From a checkpoint of a small transformer trained on Wikipedia.
Architecture: LayerNorm before each block, learned positions, no biases in attention or MLP, tied embeddings, normalized queries and keys, capped logits.
Each number is 500 + 50 x the weight over its row's rms, rounded and kept within 0 to 999. Layers, rows and columns count from 0. Numbers have three digits each. The size before them is the row's rms in percent of the matrix's.

# layer 4 attention key, 160x160, rms 0.141, rows 54-63, columns 80-159
092:424543598497503529465454488493516453455530579535496484599586447491420550622556478439475441452504459506496596552509538455493435502486451463494522562488502503567572647455470441513515492493530513508545422530562554515430545519444507591614551541
095:563487505497541441591508563583473526509479463492540479431441565524571482474510532534488567537586508558488506446470564514431528538446459547494387535527547554463437400538612524509557534527529500514489479459498488521473489488540443473416545462
097:432525469513457516430464487512498510470541557545546527536602423446434585568533435394483424432498485488475561531506475472507424474552470445494596522517497479561548640445470481556510415485501503492558439494532572505463554505437507579616454540
139:448469452538500468453551453495492573552475384439523492481451514501605529354428416548505550529510415498570399375526450548509505523573555526565495480506515507427345355514473541434491494518508485488488560501503530500417535423483502468420455498
140:572539507428487529533460497522484455505531571562463477462573552524436497592538548466514463503480599498463579560482545476460520556408546484426493466413552537539599599464540412582489498436490487533473483492501476506561433532587522487520490471
103:468516554446482537485434480479494504493504539467508477558566445482414623522570438414485510439421481414556539489484544503568427534481450453567536574528517503512535614514544475406482408539529468444537516522498563561447581469414566547516496480
091:427518547473493522451428484472533473462526576503508484561601438478405548597525463393480443426503483442500535534514447445561476458510534465505592570521468480555581626458461459471522453509472471469522470477501536521494576496454512534619472537
093:433536562419466524480453529487467513464541572507475497554601430509383589594576469417499464440432493453502561525491507502544430481439468460515536585515540514539579670478549481487512441531535495462563487491505550563461545490467523555562514524
094:577477468506522443553504516534461524477462429509516470438435564561596444406491527608486549587588525562523451481510515577458503526492499526492430465490503497498411349489520542518470552499550506517476489488486457470469497539549454462426494446
135:513543484456472547517489502464481399492497620549477462542578476496444534611519528451538445448431546461474582566442497474521518488388563467456529500455468490566653631459534447546476525490477544504474509536487450480589467527511514514518505494
# layer 4 attention query, 160x160, rms 0.118, rows 55-63, columns 80-159
124:482548448527443546439507494490488469486531496534499557556472488490569388467446499492474515610495556569450541485543396505499566461538534526472461477454486541605495513426428466635408484467482604563501497453455454423476456538481452519523511501
148:540495551438535450517486574523435468506381480482465504488518557511520564507555477520517533388508410450469511475481661485566442542484445462473516498551499472382502392560564604434546536545483421408488528549540551546455537500578499460439488499
096:515547508486415544491526462501601522500521482529489567517590460529450404484442476518567529502405554548501478460489509433512520465531578459511531509527477532496538500390582509542399516505494595534546446553565455522377479467515461399503541531
085:544501474574535503635520564511455487556527497531507462539385481481531501524505564470439461579540527532428536555430406542469526565508445536495542507435475491508518539486360485533550542531519463407416491416439480448616456488356526591531461533
146:511463535454573433592429580499422517464413468472505465461519526575535576504484458534510573517502456490505451438505568513473495560364465480563487562599498418449512483539629498422498539561591414413536528475544590591444576510558471457487494485
129:536482553434608476548462547487450485477373473472467447466480520539530584477544473506502509420508401449520515466500639490515400563475468491500511489561496464398479457567533548395541480521490426425494523535536567570518555456570525471449507451
117:528458486461570476618414580503411448470436521475468472488521563556505566534510466519486525542478435503491498466467584529511466594383437447540527541545550445503496507548604542445485550539540441406508483443468553603457634541580488443516481471
137:483582469584418503473542460499525483501584533539470599524501497495491426473478539473498468551496561561446513516489411461461586428596556515449495494485464516534464524430411476596476460471461617574487449507532464421443436549463499514496512543
094:517428482487509485545480471475467462560476569438532338440473538488503510566569436545478443483580467465539531552452489514479455575416465481551511506441543485473556502527512515414555560548515448527447510451429532582574523539504547550486506475
# layer 4 attention value, 160x160, rms 0.102, rows 32-62, columns 80-159
118:376474436485444553541510476497446506469474597537490535446477471459459511489547489507517405536524545475531456528568440438497413561512526422522540506480548564522453449459496508560483508483499519518418450422543500503504536543525446531464531386
123:433449506506422437517610476497520505488520585523475545445553567432473468443488433538504402501534574496569464497530515448522521512514547437529580519458513423429423448499492563501528484478477470510461426372560497529498486538475523494533479406
131:430367513522468488484544456482485557501497575484594528543479473572421481548525514566513473523539478553485409464558403493456388473498533535541575496581498583546483420477504483533459596484515471456538474424500441480481564559499388515519489503
117:624422519488517543503497425392564492501507467460515539565522498585470485540407476518541476526506457545443467491544570476470473388488585547501512471387492470608450456529478379516514534596522577549599448491445440474495535581596486532506474507
100:408470525500482565474392458562447473494510555534449438440435404460481509491486439412532451539503446483560597531482489479590549558470492427511497472494497527580415500450512522522552530418496427534419452581637534524495549459504450524476598492
093:606545517561468705483476481610490506524405458436484528514510491541485443487541581493490538513504475531524516441477531503395480506491443575446557484682511485400546539569442516548441470563451450516551360500583544493513512552502507520482386509
076:496594443463560469555478505428508488476483576486514427479522570480555491491497425525439535523461521417471494499507457539496506484499465484557435543403509480607518544434567572450537447492487499561420520430531544580531461481465548488581647436
098:526522495482579564503433483445425554475432513490402465502433554547424515488433526498505584542509472555510401539531514523518453576500545513473399483395471558580551531491491452512464524492483470508471517525482510541480478516581532508446563463
103:597504498490670556481464455502452553483356458450488432555469566524552441504460615500487625502484471493510461537478501501579537492486430586471444502567443487435594492479481542514432510427491483447507601586540379538500480507494576537496464542
109:535436546521411533490552518569538432492552455555529522519551516509550530466523489475487453509537481490495586483496498456482476424527508435455540482517536441412516510530491500523513423529493531476577392419528545472484559548448534529501380549
099:488555527475578504544470521517437480463451600609462484423445474474414524510476474470516494568479525409517470606538541502525480606483480424498395523391517600665440534472554488507505549438504480530416549519513484527464477454579510532472647437
135:514440526495475557499443441440521538520489488472451472512517595527465499491414487515510523531514446490478475498580530490528499518491588471482445481334513486569519502502522460500528458531481493548557405396533548518450469509638550532458520471
095:493503440484480497511452497447474421524628479468532492489490416513605539544504458539489465542498502512476575457410446539419574482494490525525577493503518492482417511543508454498454547605548529499469514572410499522544587475441488476577422555
101:494476487480473475505548544498589444557533500548559446491577460468587491459526407467525440485494459457503614516469483499417620492500401585568500523447584444422515483510519566522601422538442569524501484507550537511480508428461446481594535535
076:445499436485539423530477498459525532464611536506443426456518580484448473458443350429475443475434593519560555494513511497550519510525431496615502497355491492516498506438548521426565499448472485551440458442567533574527453473473474452554556430
104:458542506518575437479471430459548522530484454488467454493487602492435480459413555500471541455487508506503512472545575504528555563489527516513430502505497506503554516449542539423513463457483419555492509495534530551457412425546544453492508484
109:535571522532536348528573518569526501532418543539510567513522510523456460464480566532484467513467566403504519524526538502519502435504452497492520489494480445523461518489520513476510455501481355496510534499483438506543464471540569469613494452
091:357554518528382475496459607509520436528608392492509496426515485505553547501492476513508433486509517568517570454444474510418465540519586430507538474569539472448458525532514529530530451543526482546515400449479614498533511500475520479520447497
116:432582450501556453543485512431503563494454552424478475441427514515471491509511566548521494478449571485496448498501500466496550547507506538564497485499514568518516556450541571524522525441480448528389519489496466553569411496481440418529564431
120:498568499518493533561579564426482541489323493553477547537538545461479496470523551563493524577537550435517386579566502495501440550495548400489464526437534492559508470517475505579412418485481566494507546386425507470496440561525568529447446423
095:415537490443506456459501573550508483520545477510519442449499513428583493462494467425531477431481540504474560529437421508509634474494464530536467513443487477351538537423515551399617444478461492533463567562568535534529487422394431448596607535
130:557453548484530576455387453517505477468622461487478492479488492526444534532434472353521558428490425608465497484490585496559514509470502563469508477522465569570468460520518429478524542482498542517516465566523492470467523450504455493419554519
105:543546518503441566507525546463528445502606449524451484556612554501467534476485454452515485528518541481479591468469566477466466464517517478425521494445552442421564523573461478506508454615490529518581385408481570448480499551545604546462386508
089:546627523565549426524487526533503412505516500539443535432483519442409557488513447554497519452450571497523521520446611545502489606512469431490461544530531383446501570513510541423458572475501379529431464565517565522527485458525593413476441458
091:437521444476530419558451514405526513514483548460497419448451536473488475516488496477528491466452544471493477475520459505531592520492514488567496496551506556498479528426565562493529484464510511495399554495541475635531421472492457459577633436
104:506460541435546663445441548613458529509451451522588485484468386462529532540528509373498515422509479561509520512425491463470555474503416532482485486557450564494495523445499555444528462425499552455526542581553530486490512459393368531483603592
112:598496487516511563518535412445477500525397604503438494603490619530437469475457485587508523556533474463497450477595529494536402507492606452465457502345520490561522490525455447469427449538479478498498466411499533496423488520625591554444506432
088:422461423556432505538552511481440496502507468464475498464519484444566520500533476538528426634532591504584433531395472536494551540512474435542542520482522511494439495472500556554440449449477523547399525469441455508510519510503534503546487463
106:441444421494453442537511510375495503518482466477482533536548643472505498489450530531499459582501543453524434508618469437505476498484637396485500507384545532570499495496493492604440506583531542503483474397403461493440471578616569562476427425
074:538365475539497432459532489468476451558495420458517477508516478476515483537435440550510503513552391569507532463474547532463558477487478523493573501488562504413483470513467457546508566628530509460521536562409463494445558576543532546492369626
101:539468434488418525509522497390510431533507466451468447553596559501606532471480435505507518595528475452460529504490455552472552468503530465472533518391577552489517504519486422530486470656502571537524482443392526514511510539563592563489396510
# layer 4 attention output (transposed), 160x160, rms 0.108, rows 32-62, columns 80-159
133:623423534507488474439517535503522560491492516579465543619525449557487599414378476542453572480425496504442491438530549523456532506471564518393504476417504477492589538498442519413466543504528535604418579537533515477475460426472537404484442599
124:595454446558568493440470578493479459538518514602493461575455421537596518450389516567554534512424495503397408365550514560442525475518528508451448493472539508498589495508453502519494573426505490585496544508587460511452481425469402453425548577
130:588453462495416474577521481468497528485540503537507588525483450549615533371431513458443486556444535556502557520561555534436558515446521495421411478464601445479440576514487474530552465512583531604453662435528529438460546505495521456441543428
124:408515463473443566571477496507495460500482422490574523541464457557611455541591458460479478457521670585571494517495502561488510518517440419483457521606473467498429603414529525576496491505527410441504544513488513437487538537479446534492588424
109:533412529514515487459503502512582521519495622478374605535541504528435541483397458513459523471465450560444424460537525443524467571457551479487571483411513527509603483571488566440427474615546548522538528443418528521493433478499559423504455626
082:424529420457471424525525459436500558458450486539547458450489522443543530546465531500584465565506452465500517554441493582502549519517449476562477459518619509492448599422537485507498498434537503472475552350488488535550469501457480593496556473
084:547525554585545515490496536559494441488519463439464530519489509547571526498527576565516555477424491521448543384450515412475428533515501459466560468590397453412531397594469505464470514606483460511521416533546558503443543464535515481490466543
110:499495509480486516506518447526571444522474419385506517508478456563585485538618487465474472472438576487500592491465547435510479509504516462477552489599460472493441429572576517488492487597472493385533407544480528503472517559551480478534483512
109:437584537439443442561489434434521481469510517410499463437425555516537482551603538483479512573484490510526598455457512495446522543536473487539555508563533459479401428618559469569535467533484486442579387522527520564466561566558512506512525441
117:438500461518479520515479548490466536512495543614509457477504492437412499529462472493521522483563533515482378576501443570527539471506470525541456531425554487548577651306422457506492557392532463551449580483458481472546458505433485510529543494
101:501415564467540556454504510549579503519541431417452522553500471572518485479514462497385553463403554501526555432505546447493452530524543521443582521527397521455507387556556553435454515618489444501493444601433559489440503537540497447506444583
146:465483487451511568528521491541548482528467393453521484563453430555597485541580467456501457421447639515523522543484521496501446491514488453489504494611457483487483547461527495479475522589501457408485435587479517479489516558512407467549548505
109:531526506534498493462519530501489529472530561574518530508597533430343532467498476534549486464553427467489439556528504499550505460445510528500475479421467510519563571430414482452499496430467557585466586431532454482546459429422545569495452482
107:467546487568496507454493576531441525501496586567451513515499575446420514541395539567573540474507465523423384435489409519531471511534467471560506460495459487476605521433383501497467534462525444621491514388493496500514488441484511568488545545
087:567496520578538505451466516582519450534504509457443567531498432570596498487483583534558530517461507563422467393496521452478436521496506443467525463555466475439543427566446506530464496575526477527566458471517534498371537454529502441477514575
112:501507513453538514485513491483532471540470433417507455471469501536630434529556530475558422511454513489534553513499506462489447440530498487514503526578503551477447440593582493579541479546478493399538386549501521525474533578528439513496547490
114:461476428499527546467463536450472489531530392486548431454456488466640419518511517475559503548479525496538513453522466578441475467556480527533455510569528539493440416541565513617526507404490468475487437561522504490428525566512345568397583435
091:559462476552562500460507541529481500511473498571512466515579438431420538502478476538619496463514436496443422561509502500544463447460499528564448530453509523567600541387456472424473568447476556515375592496512462489566446460427481488472515554
115:558500521560509465511523496528490445502489465441463542547469492569629490434486580555533503565467429528473588398491547447443456530567523469447552458598460485446439378624527521496489467622453541492510485519590535506440546473534537474444486514
129:514521536433483505463519539500477535500487394565556354562453480483508510483522471531434552475434530466559592457482509572426526453576480574461483536509459493498482469440515461458523606447449456493391449690561469509508537517528471479519488499
112:528521518617557460470488507537469457541555603449405559451524549486432519519470558565549512506507391478407429428502470427565442556488525486558525463511451494513599391596476535510468478518484513504571426453474516532522492433539533510507464568
139:457467519430492522513482426538567495505480570414445596488509511557486454535494473433455454470551573491546461557475525419579505546468497418510542535497488545513465566514545525524493412542547482431563518402380531487498507561528510457551509544
116:435528463475527592476499512533514516510441431553560425499511450446433505587575474514561484413577602492503416611458485572547492432509461517538451523517464490536520610317467466458482555421460451465426522519442455476557445506449455524571551526
089:558518494492630530423511499497543442543528423463538409441601490491469455526538535540566421529494453483497505525513553481523467417449560581517495537518499605497475398555576507503519491464445529423500432488480502567507454549508420531496468521
108:579500531563530480507499521532478454498506481429456546551485489561629525453486600547546521564452437531455571382483542442430433534512522469461535464578469480442476389648508518499505454605472539503541463514592533503420562467527510451444476549
115:456449541536446421541480427509512504520525669449389574443499573494423466476438484494456524555540377518492488542497454455596489614497520454566523508434549531517560478563512532497497435519560514511553495406424554514521498497542602467525484524
117:467502513483502565519531493497548476524454350481553459534451462545598472543589462479468462443424662499522537530497547509466499449541495491417498498596451463473454533478536498510529553560463456403494424586518496472503496558491416484535499481
097:581515520514484468411479558530503507480485560596494487584571486484426546428454491566553551479464405485437508402518506481484513470474558549483479453413479534534602467532441449444498572432458569591454556524598481488506469434450511458456458559
111:526478522409507552468515545526500564479490374541561438623489398530517566500568455495507500414455577469541556546525547564436495477483510537456456476541450472492483547447482439417496540529448494497429531672573461486494506478453443444505496520
083:516541491458444496489528503489515545504508545588517495509541510443389515487531451490519429429537504493498432615540495517521531455477513567503445498414525501542523604412435446462530513437495527563445593425531443473571453471428508526514489440
107:487539514456506552452516544537487558468498459577556458553547487453387572525532463507523492382513571427513467557510484525527496454464485531511458489482439466524564595392403459435472552456469491525432510561521445461536459473435482535541472504